{
  "n_layer": 14,
  "d_model": 96,
  "n_head": 3,
  "n_kv_head": 3,
  "head_dim": 32,
  "d_mlp": 384,
  "vocab_size": 4096,
  "activation": "tanh_gelu",
  "norm": "layernorm",
  "norm_place": "pre",
  "norm_eps": 1e-06,
  "positions": "learned",
  "qk_norm": false,
  "attn_scale": 0.177,
  "bias": "all",
  "tie_embeddings": true,
  "parallel_block": false,
  "init": "normal",
  "init_std_qkv": 0.0548,
  "init_std_o": 0.0104,
  "init_std_up": 0.0548,
  "init_std_down": 0.00518,
  "init_out_by_depth": true,
  "optimizer": "cautious_adamw",
  "lr": 0.00259,
  "lr_mult_up": 1.42,
  "beta1": 0.9,
  "beta2": 0.98,
  "lr_head": 0.0061,
  "grad_clip": 1.0,
  "warmup_steps": 319,
  "schedule": "wsd",
  "decay_fraction": 0.62,
  "decay_shape": "linear",
  "final_lr_fraction": 0.0,
  "batch_tokens": 16384,
  "seq_len": 512,
  "doc_mask": true,
  "z_loss": 1e-05,
  "train_tokens": 125200000,
  "steps": 7642,
  "dataset": "wikipedia_en"
}
Each number is 500 + 40 x the weight over the matrix's rms, rounded and kept within 0 to 999. Layers, rows and columns count from 0. Numbers have three digits each.

# layer 8 attention value, 96x96, rms 0.155, rows 85-95, columns 0-95
538560500508448504488514447442550560576494475453528467513450569442546532435465459428562522484504561511542468536548529474505472540383475556571507471569495456486529474500520508460501496460496562535533507534561541527494459450513510558520480472544403489516479519500564494448510510463479499534
460476401478548544476447536599515432482487508553520501483448443565486579494487496558491396478482493461477507459505473518527508532502496478417581500486514437508487552561545493472522472519451577438570593542490502487497531503524511431547470523523513511452569514531466523438418486512486497489
432490481492479507470462454483535590458501462475563478514524557506503526501441470530474521504480511553550513486479505502446549523523421527482531599553436460508512465447520532434550516495492401578508456480524512514489491444505503481511529499533506472505579459548521495525523512497519480399
388533518538427487485477419532525544471448431497496449459478570458485480493506538504529470524484495524533498471420498500470456521500521495541473506535457486497557505520558512560523479470538491592475481534421489537439521401496469529516490508548548496535458493485549526616526464467521526529
530495521476455484466545503509481467546525501469545486489545483530440559555512478530455516491492427546501530519571523529514466532557449536461473492441468511510511582505565501435444529494497512511468452553505468398499522509511493492551472503537533545403477467409486483505499522462508500524
522537523564471510530482527496482523489495491521474503437494455525485436470503530517527481503606517517507532502502511537504509448444496502544496472444504443490478441487490462569542492501473507468489500493544508490470584448502524594533497464445450527547481538466498509461484453447539491547
509484456504461495493448479492566503592502429478507506464428482530499530485488452499520447442468488460476493470469504512479479541512579527589507543482444487479548479524523539536521587491498526559481485512497474485525507472497491534484506502557495548495534462466491528560554511502487494480
476460510515516480510465526550489341536504555521526507509542461499506488488432503491385465418458496488401494544543492475490520557510545534537487425530527505501537536465507523409413572526459496519473482491480508473552480558529501424513505500516512472529527500441508482543531514536543490500
552484552509483467523551537426501465547512519431542462516532456514573497525497576482489567551494528498527500530521535493495466531496470448535464463506492533503468505472427481530475491514477527478517507492489500488538471489533481524415518468438454569451500489458506533497496481505461502516
500524575492523460486509498484454572394482529473497474537549608495491530483521562481403532508464480532518476492515529535496479564443439487486512501473513486514504497416447500492441493497501454539423478470549494513532454477545520397484519490495453460509480496527506487502551594539472495413
519575524490471506474392502466507468528517560475491477463429512521475562510477518559491459481544445477483577497486547453448477579586543423508507479517599543489502526517544602439453467486516500533493462518482440435478443450502519473441507489509502456464497450531468485458474517490500508561
# layer 8 attention output (transposed), 96x96, rms 0.144, rows 85-95, columns 0-95
442524527493476531551440465531501456446522463458533425555492440489451487447500541553470493477481582487494533497556516468479502497548519569435462433501461560497517497501523461505519480583506457458505559554488489544498544519501559498499476542510457512446444486503523577497516513444447501562
547509514555498449422465497464461512512481558475477458486507567477506530499546461476491527516580487420412506540456482458492495471480543472580481548522472570374548532522470573513361470556545435510536524501537487510489465564452459559474487444504496472451527441509555487504580524519591507460
495479540464544534530519503473483473484536556494486536501518462531550429455508504472543436529511518511555526478481412480531526480551525538506464442458514510534517546514491468513461491446462549462485506509446488520550520506475497519486478390498563513473462546473565521528473540395463553533
467440542526479563522515506500494434570529491558586500570503527465536486508481558509552484506465500564580472489433475494459505406504454537478468497450506489563454478472550452463447520449416523474547504491545513582534508546505545503437498425424536496457444520523501489470457477495450515534
460490399498475552499510567504547496529505502568426486499452465505460433485460534491476494559550483490474522526481479502536530465515499486474518469498575561544497454544456508505554411558484437517540521466544511559448518456506407522449534536526531416553534537486467488522527513469514505483
520488499546490463533446452550507498547513512491513574526471499531503550518435564515489524456471536524535467431482502495493491536440540488389497539497506486511503532473507566449500475470469453527474507510514438512514484470495579484519532482515497508471517483478488475524486536529509486523
513535534523535554537441563547446479469432524485516432482532503449518470488546516554530534515471539481470507506530492519486451434502474462436508459559505519488488486469525502502485518573481499449495575509514523585504538560491487518508513436465536457444489494466511482452473558496454525552
534508476412467500474561487469469546507474465510443551465510507462496529494566443512517513564565483506515536535502468577504502457499470493454515506527522504471437496504479442521456485348590486510538493439538520507436464488520514512507530451514502504577554467485462521473523531510504512504
465487504507491517534496509506533521479485463574484616503494506505506486485479492511483498480508481521456528464532531523488488524484495533470510483493489496492506472507515500496533497336487483553473498501492513506498512475494516485512469636518467490527492507509482498532473492490531408491
511471465439465544576594495424503483481559482531519597473516427487525483516466500465481457521528514526515517505500507467536538507489531538512514479478486482519464564524451442490570501360519556510485451484470476510503477506477517483506439570479514549530468533488479529568460429473555427540
530448459437504505548511555574506450520485486542483512502503503510459488466416513496450553500502553467512523523519475568534495437521480508506521438537453478416448447502527473550493437427530519520567477500497487511497510533419488508433527574503523502495525544525513506540434508546579445383
# layer 8 MLP up, 384x96, rms 0.241, rows 0-61, columns 0-95
583458450546512489463445481486524499429506522443519466395466482520495533454491521520525435567507492497491542522464526565534582506508520528506569477493465498497495599494426490427449430504361540399558502500529549567660466453464498516423461552460509505494514512445536555447522480476560527538
537530564506478481443458520482539577477526487483479524526432534551549539519468477471512478509495448484578474509544532485538553504508497540423514475504495464488478510520500418446439509469382505410562534470502527459517430412504488563472532516466553490464602478500459530452525524566541465508
517504494536535463497467523540496482490491454500500475433467548445494465539476430479481517536482536544503400528503503530469454428460445484540429433494607564499561570564459474474468467487484488507504460591476535505563448528496485442526562525463522553503452561492470491548541477544514501457
558542460513516458458501501529508477495509502541456509464499462507474504495460501481613491544545500534571488486489485521531543380459476526532524536438483506512540476496500452495498426539500522438549573482547534627408513501502488461479434522489565498390478500535400505458570510513529475526
477593472509458467460506433472452512478495491503519499471489477485558473490440499564488432460462504589489511464448553522485486424476460525450575578446498532517525577493510457564470503498517520526471580456550515565509535517468485420544487559557550474439486495488424531508452545456566445508
525539509449496495465448471536467472540452488439488473508553585486504445566400527568590482466554546538535453458492554460504499515525577464557535380512564388552494491498518481451525532421542477552541541483591503529518501506485492419488520494536595492522474529487451423486519465539473486431
525524454560489465530507450542541546520447485461541470522428486551443491460542507445537508487502453492451527481437573518536501475534482485533513474477494465547498499504584395545529503473414477449506478467492473509538527583470530516500490540525577494440524529493424529499532487453569459451
479529446550534506478492492495474471573548534491562491459492520527493498501423527521444455534566498553425441483496513461454465397665476491535567483493524456561507476508533525449464538478549447459542541567522571491471512483424472485515504524491584481510529435422525431542472525501491472466
598553456502479573628505452496494498440522558518419511516485487476475504468542452524480478526472497506467532511494471458473482460515504540503451524454498439490491472546469465460524490499403479502520461525489482524547508518459510448571567502488551451461566485497512525541495549545557474530
478521496490558452518564506452480508569530508410454480507503444517512483409497474529544559484495491502499420430454495529490517503528458566439463464461500492490460535534477408557484573519519502549479524541507514545532537504493454458476446525593573470525476563453481484457474580505533424509
473535420530566504514487483479438556439492432480475515505561484553527519560450518425513540531488523540505436493426481432538504477494496478483494523467542495495524464522444487515533445478506439496521545494564481531469501555504543526485525476511472513527505560496475525461502524491475501462
608517515483467526544501480554476499515520399589460486541572553505560465468477469424432479545547462514513470528494538467539506490502566554463465438478571486561459482517473478501400512493501587485489521523510575487412479493459444549435468501495522402515501561472483455516574567482505482497
584466500459478479466497536547469554493492487487463504521537461455521467484468476416597506475541506503478491584446506466547444457505500442498456572496556478584524524552499531485528491455359545498521498536533476471521490470455456510514521509499543514556529546545554453464465528482466479470
558508509566462539456516477414428566420457497523483513450459497544438498490527434466486499528503495509490508539487504548525496482565501482469492475545536546534524518609454500591494530479516551435552443506463517537469390467492472393551478479512486487472541483513393524514572523584480518460
476536432491504502474511495544533543483490448570479508543466470462489515461424510505521530463507504491539484477492560439529488486494471540535516542451525547573487517484480426497497501475460491473508517445507458492466491552461516522489468535501532455527501515531475433479590539502503485519
492490516521484515502450513468503507434450480534529507533548476531473559500446510465527508522449485492471460521514563499567485480516504497450502506551549483506465497591488414528431461507504554484527465488499439531436487519513519529506456505524465496595532506543499485519478509552496452403
507512507453498480579421544503404429448502527502481502513502512483479409489528515504431510529507500488478431545524498476556503481532501556539471476527529497567492503414470484476463458489397512516540552598522566550503459478495352519499497509446482477514487535519497479451607485548497555566
481549483556466478498473524583513583517526499488505521448420500463454479478500532448505472506487530625486508485459511491557497507521520529436525538514488412557490532454473488462452437525497469475578507483492521519420528513469488500568479524495498459438480594608500476566483503416530523538
455497517517579420498498474437468470539518451481508518387471531560356479546428475489499507543586593477558456477422525537480554564465498521543597482451543503479441455479481485566440550524502518465464478495527491533470488532507425517487479505522522521468484526519495495498536515474470484506
499591469557458517499525451428483523496517470460490512490509477528531503457417483526491445556528505570537502523505520545484494495461528541486586513544514484433461483473506460552495432540353493437510499488440570550550455503511530496445485507431478506517540457469520502541462602533554407536
543508452497497508434509400521432421526621498454440433444523400445579430504466485435517526458511501529550517421470526444468454462439491487518477530380569473538507386603521474501530497403513485496501617602532539464503513516470483541485505535503531513560473487558555486511583503433494493549
492517502593467495503477476479520522527528511471481477530497462519486491524538449507485514428468486492546512447484494534502455445479553458556472499493490531514508530520526520458489483522524503545541473545516502532510559520489516495490541474500569526527498485495499452475465470506498509478
568534568525492442408469474501492525422503441530493519450435415441462449510486512529591539505494527508520501534491519517494498480522461486497439496483465538674526494515545465466490465503402506445592476459548500530502467478504409471551591511481548569533518520581540499550506512541446504476
536527447523515453454464448498558476509521510543538506502477515429481434511495446548501444635553502521511561489503541452472507479586492498557496434503547504569475483453537427449436475524489445425547573492479525533574435462486466483550519494509464508460486488517448492515488492543466510501
541517457537473550526517491492526518502518570443484466526529493575494511469470499555558340458509483538485457513490497473458446451524515526554523550576501496516487477494503474473514439505498468434495543471527530491528507481467508562553564466521506485466541459469541488507481534514538440530
516616516504514481432512500481497497517531502467514434465488538575481551468422498542474445473541508545445501377469517479504483486546514587472547485568507442524525474467534496625462545485499477505553466461491550547446547524501498530430469485542563514472604509425452444496540542467451470498
513551416594440561501471530479474521466540560469529466463476482570518491470543505519488474490494498535517513472444508544503482484501530530519494516582465416492456526518493508498534467503517494479514480546504525480473494518452479478500475501461544553440568497542512502515482479482521492523
477442557498536487473524546450479440529559492459475504498535479450494504491493503470527508472441518502446467465474498436537444520504464505475557561473501523608455497522506454498436475527513518544577502523509502497544516572434407504530513552551538498476514563479511485423500551470455486541
511513447531598436530444471446481530554523406532516483439529537496532481442482450543495493563513509594507426476446495507535540549515469481458521438529523495457463533514431489476504498566496536423508492486505569608569444452491490486514498518429490510467485555425575492522502475540532497519
541491460523524515593522518450506522454523452434503537470480514605484513576495504516465467522507500527456492523417508514464436454485489500524541442526522480505481507522462462526470509500482485553515529528523483484555480540434441482475538498525547503443491535461525510416490516564552463495
461483536471536467545513518499471537543511447537485508388499451480504448503469541492458533503530480511526448514503535458488550483512538507462600549479517413502461504505502420459427538534541488469525544487508534541481500557454439480470502553469526401493500517571392420516469518559480493507
575512495472465500442445465574449526422519489496501522575555496500505439509471498481496493485479482595501491507537518421625509481588491433509418444487533503522571429472445506417412450493490521523532536531565492504544495539477477516511521516506483487515470563573505466554513462491563523567
580446533582495493542479493520510472480497449529388445498468427511491515475536448526557508455476550511464465509506541524453397544498575508561523545406463544527422482560482502577447461505500457491503487506578553491618504512460521511461589508482566549463503541459548586429495406535496454433
528512514485495484524479487497519480489472484561509550406509512519549449518492493522510502508487497531543511516517530479511484473503512591466476533459482510472453497504512493478429561531510560506503521497496497479501498539471500458510467541454528524470468438488505567465484515464500489479
487478413563530501533459580443504530458572501533498533508511467543488479471505433455448501576472525512501469492482471500461506529526602486512497518493523497489492418453437531554487445475474506521614579558545488499491455505488465462462410526471469583452496551533477463429556516550479500557
486504494521542537441496489516479528528462508444558418439499534526490547452543457478436494498433537505531478453451499495594540532557526491488508459547560440533504489573463514491461464461514532503466485480481482540482513535534482445534482507475492479465548539496434463512504491521483506502
492614566554528476529497464497469500534503522442447515482495400531467565484510455516515386486482476529645468465494499587500470494497588525534499520585551445445524532492491459503459515500485494483480482509556497527475519457495534457499447511475516496522518461478452525480482451464581467537
560477510614433468540466500539519497453513450558512477522402534525462522512532449490488419477461537495424525525441525527501484465515542497454493522423509501528452456558507434491491405441521467535500456458479516481433548568476513463538537537510488432502478535528421559502548498570569484458
529534488585539531454476536528457595469567415445461472491505553452481485529432483494481502523466545487457431517398464516504534524484535464548538508461531487511541400501476521467516446454509523504571445541489498524519505512512413509573588522543493506475505552496430485474493513537467513515
463550416610464519439517461541525485570450465496477504462425459488397483466507415444482471508521497610600540511440511531556436402543478465567512474471542552527522538479533460563457501504475431496500493512539534517475490485461477463554484516531512448571492515494450515532493530520470527536
579531509477497406539450511494475462505513546420504503505546502479469527546460487526586423502435515509427431495524518531502511549494528527549541486530568538487440457546390521523484353479456556475471508492515502526520482512492494489484471513434408498514488530509479494498560500544591475491
509513438493559473487516505509421490521505441541517489482494449437497440515493516451497523546532564555504524499495454498490458406477487504521487439461565483562521446455531552474506518483485515548508567535571490499489455553493451508532492494527609555579469581543485467479528514491473490499
557569518464506482473459489473502442526442423523488518471549556511481510590413499542440495574521518493574422516528552458506564539476569455441489445513581467535438469542495487464478513520522490465463570519488528506457482529495412526503524559545529468489495520443406465529426453556495480496
495527552556473416468490464500464518494572489498512440490476496493500541532473466561440393496423505557533418565477498463478572460508537475488559593468470515563539478497521435546491460485475522499556473518451484509520514491485433472454458549520535437422520493439512453501505565534501513516
539519518470439514467478527532472543476510467494403448522421449458531511528503481525555529476467502482495499501493538451445476430549553462587492533451521495574531414519561420515503576454540532477526531439555506495578436504457472465477516549504614490468497510462467405499497523553510498492
500535522517482534497483536505500498508525423529535571574544485532487471518450476474466507437512492542435471503526529505542436466490533532470502488504509481544392505559437471482457492399437445567508541507479518603457510469438482517477516489556489507501510500498552411482542523489522465441
477553534537512542529521521443507552531477516447449509422452482529440530527504487526456455509491484511497476515486491507487524407479461555496537533549491463494535560524426479546490567541481444521479523497509502537488515492472456458530493508512537488436508566446411476460506542541555451566
481500466496528453469494513466488474547425529495511522478495406468500450515473486441581511523575570485457501550496550525500501538497545566488520528537496494575382565552551417538470530463466510485516503459500481549434534490476430474530486533481492503543533535645549466469492521533490454516
511474508548560471485459447437541501463526420468448464408553510463429394471468508484543521475510569540568503421605498505535519448482479512399536500373522523516509444463493454516468401464511527476582586541547550515518510467527555442501537520529486435519564489463471498440571539462520485488
523516525511485491511502492508442522466441537465494487497477500454508511571519514527540490480531562528474500517492520503506473538535498501497452488559497501507478462484516484501456448437469481473540462449516508493518468441472453583522528499483544544529587449524551534538477489514511491480
549490526517482525560467503515446583470523512453417381511542532558523482481559435555503502441462595517475476451510574498543406527501509517475492502533497443531458517621455470491492519474509426559469455484465540523457484565433495473488490479496469457478511509496451543561468539547504451499
534520481480504417477512506544462518503517459536531515474526569515454497492395478594403444542534535495454442408487506439522519557535519525532447472416561502520470445514413498510457522512541426438543446533535542472551495496475412507522438474553530517544527529477495479523480532495505498495
533538533552502541551493495479476441454519469496525478502534444474507476531509466459539470475420524510484532474475498524589518488482445517551484512530503460499492513543492504558503459520394486488466464536522459510476502451498491550496530502494460477517588449559543523541510499463531488504
541566496536496510547509534518517543425505514480477518462515464527486458556491465479530488484448531474486469466490488514471434508497495431500491561494554485498516531494441465544519473486475533518476482555484488458526499604501486457528431507523539540559522581470504454444534521444491503529
559589524510492539457535526468507532474514518545473491519506468467546480523463522534507370540452504544464480478488477475528476423573487495479512534553465482537516443516485467553523495500493445479451539485555587544490476481483489527583516497486559482478500485478555434520525532526457482488
535545446496512526545529514514457531497488555509497477456545461518452470494529527430465492546475550455443474473531488448535481491467512486492485417497538440521478449510535515573505453540471490487513509473483606524516535475505481562501519509485550533528518494600519491534509449470486496489
464489427566522487531433455446483465538450518411548488515534505464516488593508469428552524534510526527470481521478499443460484506537499440494533422531545484507467511506507500442441440459518480493520470542484471503565483541526482483528516491508502492512488561549538485512583459509522485481
488544497516477533541464431479502563437417472522521511477526481537516462553517447548479497466484499512469540472504533481534463526522501515471498482512510468490511542505473497508508541481521521534495485475476508471455466561495512425505504538558538441505456494546477496537560523473510462507
468548510516490515453464491548500566472483551461522431477547486524535565455515518483549432493499507539437567540478543459506479479483586538539444491525508444484489464452499497515474461463498509500545524410497505437470495510469525501526512495524528518488482471601500509540493478527564471578
514537531500501530443476522502464563536457416414510469461560450440490469523506498398573518529427480472532559526450525481560451508489475476454468483535486483592486592432529476489455467478469567506499559530587486521454500537482455535522523490554559429476505578498501428429565558485488502520
495556568638476526419468488497532474477529559469460493484464500464566533535473511456448469523481494624514521486410448488518547503611537458525478461600477466506547457459520541516454568434478509478460479523509527452526436496490493491492438512509497499493550521502527525492537506513509498533
531490488472451519501474530497451503508426487512447507547436437499512451548576501486531517511516497461534491486463555491553455492570494495454496445493519466550500511565517432467546485478511465526545452488491509520481430518474468505539557517491467485531506444468479522524496503583534515506
# layer 8 MLP down (transposed), 384x96, rms 0.172, rows 0-60, columns 0-95
503413427560528538390404505562497424518434480489503480505603480475491445466492527423503577503442509473503523541478576583559513479482499561531481523514481563523481414541541425546544471473526522516436496586460515465479573477542489476536558584527512494505504509488460516536454426440535535498
464528521564474465580521541492541529453452445472474507495553487462592495437445507469438530530481442472543526483555422540435470497504495451510543504481488477552511537546566471469532414559429464496506512473495537538530499499540499538524560429532591506442464470531464564472545467483451489538
452496483420518431492460538525483536456513487597543505507493547437526500561526498456489474500494481461478512551520429543532464514483501453494503493525411527500540578510523519514519539441478471494479515510410618443428585481516462526480521443506517551505598465513542481547484500529491560421
515496502449512544459475436499507467504534611516479508563497486483477565522563495491501504527514482490483530483449601465498473495530516534508550564537425493488458518498524500535462515482448477463492589408458507448534537517513528456475455667455490501499553529523481384565489554425510371548
566485529458580597653473439462460514550516536526421457486402459463449493535445516509483476522494526462509530582491542535531543434502539536484538473525490478482528503487528478495433517469535483465502595394507449522520432491484515493495494522450422571544467477474423478457539542458490508540
472498496505528476579523452410522504579521486498523629556402560515543540446495484555517546457404489462436546498561511524446502489500509470542552554473481486548495430511473545483478492571514566435472536412474454500493575528593441490467506542508572444455500540474415438462561479472515447498
533492491480491478530476539427486551534518518510504467460448519520495490616550481486486452450429475471477520527550607576461520540444537460498471481542465411504572461568464497533531509530575552490459407466482507525455516460480556565507516460468468470470482471552568484490494514495510542494
542567495500542521577500424382509523504522500493541419485512496578500539514440493519434472523541557481517409497562453486430439483531535478584500492558516429500554519554505498485458506607470583503472500419509432500491529420448520496462463501493595451478518530476487538509468500437515477520
468425480513547465515528449488508530516511461521535483483488490498500495492582490462431492449550409465539459477437502495459519533498517524536451523545559528591506529513468493513556528482539532495500451460477525522543490515542499477536434462459516580480518530484529510491470524502424498468
470521516422506525548474447580519500597487529586576573501473542451490532464481450506537502514381452475528474478534434482454512514517498460497495475455476512491509499475558544475501553560529484597553481488483454527464512483549514460482487435493513449557447539397515536522535467503526529552
468535563486480463504514523491579448430496459562492438442490540539515547525506453508562509460456512521493472524457421451482456532454483550509494519532455549459536537505537523541451504525541529457486501546472492498533490492461505458496543373477465526521508485545456538529519554491486605495
550491490460522423477488491522548532517452550427411478434570448501503553447518560508457564545479438493442497460518512482494480639552504529496491487492548495438548546476512512495553496551466442513492480544483478415524473544590466535527552480537489513494532497476436540516497474457480559400
499565483579443504561442473443525568486515456528531498460512469513465526489540479583526497539531511523562457453418496542469469487460468526490515489507425488575516478507403579542438552568491546467528509460529476537444522562484489472453497508488408462534501513523403522552510447486541577528
514450497531538546529488510543432458505489484501496472532580566487514585536469417447371481475453540562523419559520488527510472482476481504521515545528445510487490570503539537530447532462523547545499543472494524536530450422471514468484457502518503563438460474459477532552467506470493524527
529513451469545523512503478451517478536541544468505489532480538545460538506570510531520515479569456544523500492481488509467524482500527555445479511520498487429522484523470466502481484515504488442483519491499534549422506478524562473507509363544479531530492492516479466523436435510476449537
487487434507526482487545517419491511499448555484533509496467521469508462511529510519548497460475548518549491493527518483477494474518478523480543423525562464515529404499467500541433544468481479541535507478490513489516555481507442469464491513454537445535506479552486435499518517542501560553
477504480598430504580391444526527605525453481481448490557512442531475526505573560492539470446546517477536535450488562482535470509455559430505502468523559471381573526592450513576508461461538507507437525408586457547471529550514527519462539458502559521502455493533441487431489479447491459489
478480547529576501532519486522439488552517424494414520489474492500526461464513519416497458536515520480448519496472480466466468448623507522494523515541414498529583461495512547495519517598459498537584436549480479452446446537459547493511464450507535467535500517410573576577582513512434403525
458519486464510543427462460556497536570508531476492515538573518490555534505454515496513458504487453471539470464514499563473479511505558506497466487488483508390492527489509547436510530576506425492523479514574513494476453498467448528552493543514507549483521577441474523456483534482474479431
392481449507478493517512508494491497540445571489590543543478506484534456544491430503482527466543577518490520545528513459452428540528478550497550527487438481511569503414514456434525368488561537520432456450547528535489486413474495523508454578481491468448525495473493509483569533484545491549
534393486497512542514529414566463451512507557628447526449525492484486533473549450505436513462464479508511415421366495500494537515445513465491400543482476466534470497531487473531541561577549540485494539546474573527475459474478490434518425517490476501555498568592570507522527479524474565503
548496485449482483475586511519491450507513478467478470480548492477504471452480519520526558492519515498487506468506543488486455528532468537482498542553492484501479519465443481551451528456449563491475490535504480451481517533572540490487507493456504562496478475539476442507539510502491517491
433655483443551483472466428445466470562439468556485439471525452473530461503535558515502463530430436540548547562526482615558563475535508523532461476512471543582499478529499586550519509446442529470550466494508405414478496482466544504489501488491498520531457525480447459492485495580491523480
530533442488522557496498457486510511493503507507543532552517498476471464479482435535515514524456508446530485512554436546496594484490452490475491460482471526542494508594521607410488561539577492501462464494515485521551490472434471498508489504511415418539461501537535474463496520464471508537
497499448533500476466552505522525501478497480615498494541497505446496535533536444572474488477482513441516497492436476483503555507442506424479514493442517518487538520489506494535555504536524505468490572482420535497491501444531481488548536440508476588505507499440519492486488492531463567454
508533482454493492515478576436526504429447553493606521432484541385354507493515390540520541487486503550508554471516525537490497477521550490497549497476526521467490549528531564548367451539464503506474523538590539513511496515521522443505488459509463477454506516540432482515518433561443586410
507510493444485497534513475562533499525484518557473469507495546485475521515480524398464513442515468458558510465542551542528489480513508450489445489555526531516538527523500457495504545519505500470548474522445502475479466552493524416461474539526495507508464526497571458522536459512495490514
485487513550494481550464455490451508510482456592550480502493517465464539491569469474515509501481473543500467544506502521537449447539498523520396474519439496560520495441465494483523544513520532574491495470521484509514524443491529497480471443552509477518492495467510562533487516522551536455
512430479559569526466606419570451454517477528553524501503539552491549480501471414492464528457508453501517546443513564515494528510460493526450467561511497525483463506457524553513461430474486540502466465497487542474517535495550572503503575465528483519460483543494459453517486402518424477510
459512505483480506560514498499465534446568569468468586587582486514478499505493542548481508519464515492525455517450487497450483531468512458484511377529501453502555515464497433523470502510524536521544489542479522460496528612532459476495515373458546465530475511527462541477457490494517465509
498457454478471543528452532567485503466457454512510548491535485440508509551524530495517525471506516485508543527488526565514472541519473530488477491455447528457419556436509476443524522545458530452476504461502489511548505491599519483544527469464557471500561487481543568479491513450486471536
549509513482465547445502448532441572429532509523464515513486542471476491538440528435489521515511490549474546476496489554548571511524451489485439496609555479505490483571482493556521478526499499521524564520481472463452497547512558454435566400398504490548431484505450455485425468473488542554
441511489549549474526476354538571498496502529493427556499398434535435474528426556457540474410471510585457588435547599376427618496537551481461577462445460471473635525489581458487547534467485545499482494386528545516570473444484533508428464575510558495579498473473494552459518542576545357531
481513526494556510513507515465499501494490501479506573522473492511494557509554525515479519513496500487515539506483488543452465479535473474531481456521464523507523504499487507501563512471469466509487512554464477525504500484430518480516472452557477500508510537522479375556478464497524464507
436458494495498505439469498495460519513452465526539443522594536476544546515485488497513498529519474456490469504515447553512481572469462490480485486475460500509483476569513520450477528576519601478467514460477539545525495508497414517462513373471496502495505517452510494493498503487534631561
546505493440517508485589417484545476493458563472465576518519496529458487473568490460499524505518476467532521487462506502547462455495435463492553555482515500509548495546552451503517478496498508451562526451482454507517480472464531519491562500573497529516532524470530490486467473459509434463
475499515429556592526487409538458536522412589548486525492494477491458467527518577509454470539515434567497475490492571511483539411573526467541431519564472404558532545523563509506505498442498499490499536564505488478443537445531518425466476466468486536483488523542517471456496457550529431442
470448493535482510488547523554405472470559478491504453517528525485611503493453506489556454505553546532552432511468542530481453515491506491533451457549499540553510495470437537566443522449460512459486493518473489524560469505470559467432476558466522495523476474492461478498501528487485526469
420574526497444461551510572618539504463492544515547534477503544530556503539506467544549511482504433517544510515492463501526513474424476464466519545505500536463419436469495541505431481459510470481455505490504505554493440524515406473518525451485490468519461469523474500481480471534491640466
522413504524543580530543485590563472516573448473454494538501557510481462552497456532529498532452475500466477430520470458506475458434544560510551574544480470548523546520452483479404534514468542472501487467491528555572442505532494425463425470455485603522524490475503477568513481468454430532
570510468445530487419564523594500478461453538487534459494386473512490433539549474492569471501480580494530440490516614524459536520503467525472483542560500504562563371457526494446436448489456469547538491523503521518537480507555481566497500476459539448468508463513529464478468536464540444540
520469535483501495468505420491522487501504478494485429463498564495456471509514485502525474495470506529481469427479542473584470520547560479554475530611463571439494555572477551500511513476487499523471511535451511514484514454493458494526597481508479537489492493502424488515497530447507453580
469461536519422510517491532476494508575445405529500461530455508443535503585462424506516537482489495499575463478529488639476449511519504512499496440516482490489538529626529535511520488540546520406516536527458525450516544532539474487516539451483521499529479403509481509465554441492485490428
554483563535497487546521499515464493521478547454503529459468489513487538456476515488475556467473523502491581509482567517461548524599505472477559521517461486496503482528491481462472544438415447510428483447509474518502552435463451485542482533465507517513540470460447499487487561540545576493
423461520480515470473516465522481450444531589555519537411563472536489495479516524468500429497467421484502509474480538514481532557451537552477533534528552552423547519505525490494482429447517530537505489509501527529504489486548486532528549371503447491521514521546536458530498476475540466448
490486593442600420507483476457458486537499496452480482451544543494466500531474502484470546464492515473497484502448541459515517487479446472473516524465456577527492520529517480511548468512497453487539507448576554499566464480461514552515436547559510493462508568493587391498465507501528453571
513553513452543497566551466517469537481505524542455521498548476457457520464496496460479469552491484438518530497458472585480462521542511506495477507504456458491543551486538481527587471496481504542493581576459509419460529515520470483483497414428511506484528539523512521458510491512414475430
510509516445454504500500502492535519507509511457537487511475551485507467489505413538497497497495494469542566440544430444453479547480443548452512408560542513441459513480492482479462455485535485519530550513492607519579495532477520559508574519501560469485474518484464477523521459432482515542
589530458519538436534405545511471545450513436537474419372540467498471503496501486540509492624553558450608570542473479495516509405533453609451450451526564550501529389559561522522439498520447451405518441505548510519508560498413395609498524707567432511391508458436425466496513487457552556498
472503477488511448500531447498522488480492453474508522497539436492505500506549522532571462499434471471574490538523495550466517485503488464480444524472523488475521511443507487473500492468485481469515502506516521447504552523532561472566544397498504541507510545520501493536473523493542527527
472463427500499468493518600468507497458521465512526472508528515497553528536545554541517498508487452426516506539498492552553400475413434501515471500535537526574483458482464561527488481543505476543513491576421442541458524537553440471466508516469405542531504511561492416534496498434420632541
512523522526515549525489459598446523583478463494483470487495445416513582475515494551463444456519446546524475497490522511502518558495477544516441469437471479507528567411498480456548502503559475486541466521551446516508539508494456508503442502461476499411512416538578527549505520503505518566
475488545515507517501509492544581441517449508543455431544469516524496501506520455515492494503524480479529468559499454476502520515562485501504533510438520530486532568514500444495524465433522475451516459545492506501517516493496487535461458498463508530532449516525477442488453483548533508512
578503458521488473438486526500444519491514489516482492501470480502528482467518512464536540485590458481548542497540438523527442517501500589472502480529575485488512516525457454517432485490535473504482517512520497485510480467493490521502515371482464493494525440523515521499512562481510537558
506478512481484430504519489507411489524502484546496501592455532501532549497401465547491483468492463493501511514522489503408521533513556527460439497509500448480494515559551590463482557554504494516509472474439540480485458488435539556516495516422477498503528571400490472525528449594445523515
533495506521509563549540473459534477475496472419531521523435559483528537488443591401493520508523478483479540525448459500482524506490526463480501485460517490518436513494512502480539465530532480450524514460506470498531449454488507516535519595514471464524501503517520486562511505461469481517
567564483556496473532498511456477465472499494560472492527531508536507507482493442509482501487538502517512579519497417511453435523501450501465532460423454479501483522530507459527436544484472499529453586513511530468590514463499534518459490516496485502580520471536464468492512471528445489485
490521493517528488554534521522540505513478543494494558505474499495496568477509543459488458499535451458538454494495522514506493505499478498516501529521479509533485540519513476484506497500484512480481488467502465533525517481435547495518490444489444531497551555525450374518471492515528422520
560534501536506511530541420572504517454490485519516434496417508543524480463522506470514558563531467518568553533508542537479548496532515481481506495506546482534497427466424507472450461468480502485492438480496515444487475508493490495532503549551474466451515569499530427517467455507518489494
538492531521528577568508591471543512496524544556485426464495479484518444537522431533505549460555506447482423544403454521554477544466457476513440485555513533482466457495498560480476454545462491497511508500488483463551421479540499538421460495422502597489511475557424469526506532543603521520
542559457474498492504427456533536483455461489504584533512492583532487504514517504482462515517518444427598507466490461549467508493480497500478437504509482526536455444443565531543414498503459532449466540522435551455481482492511427463498466545570582490517544574495571501507538400534440557545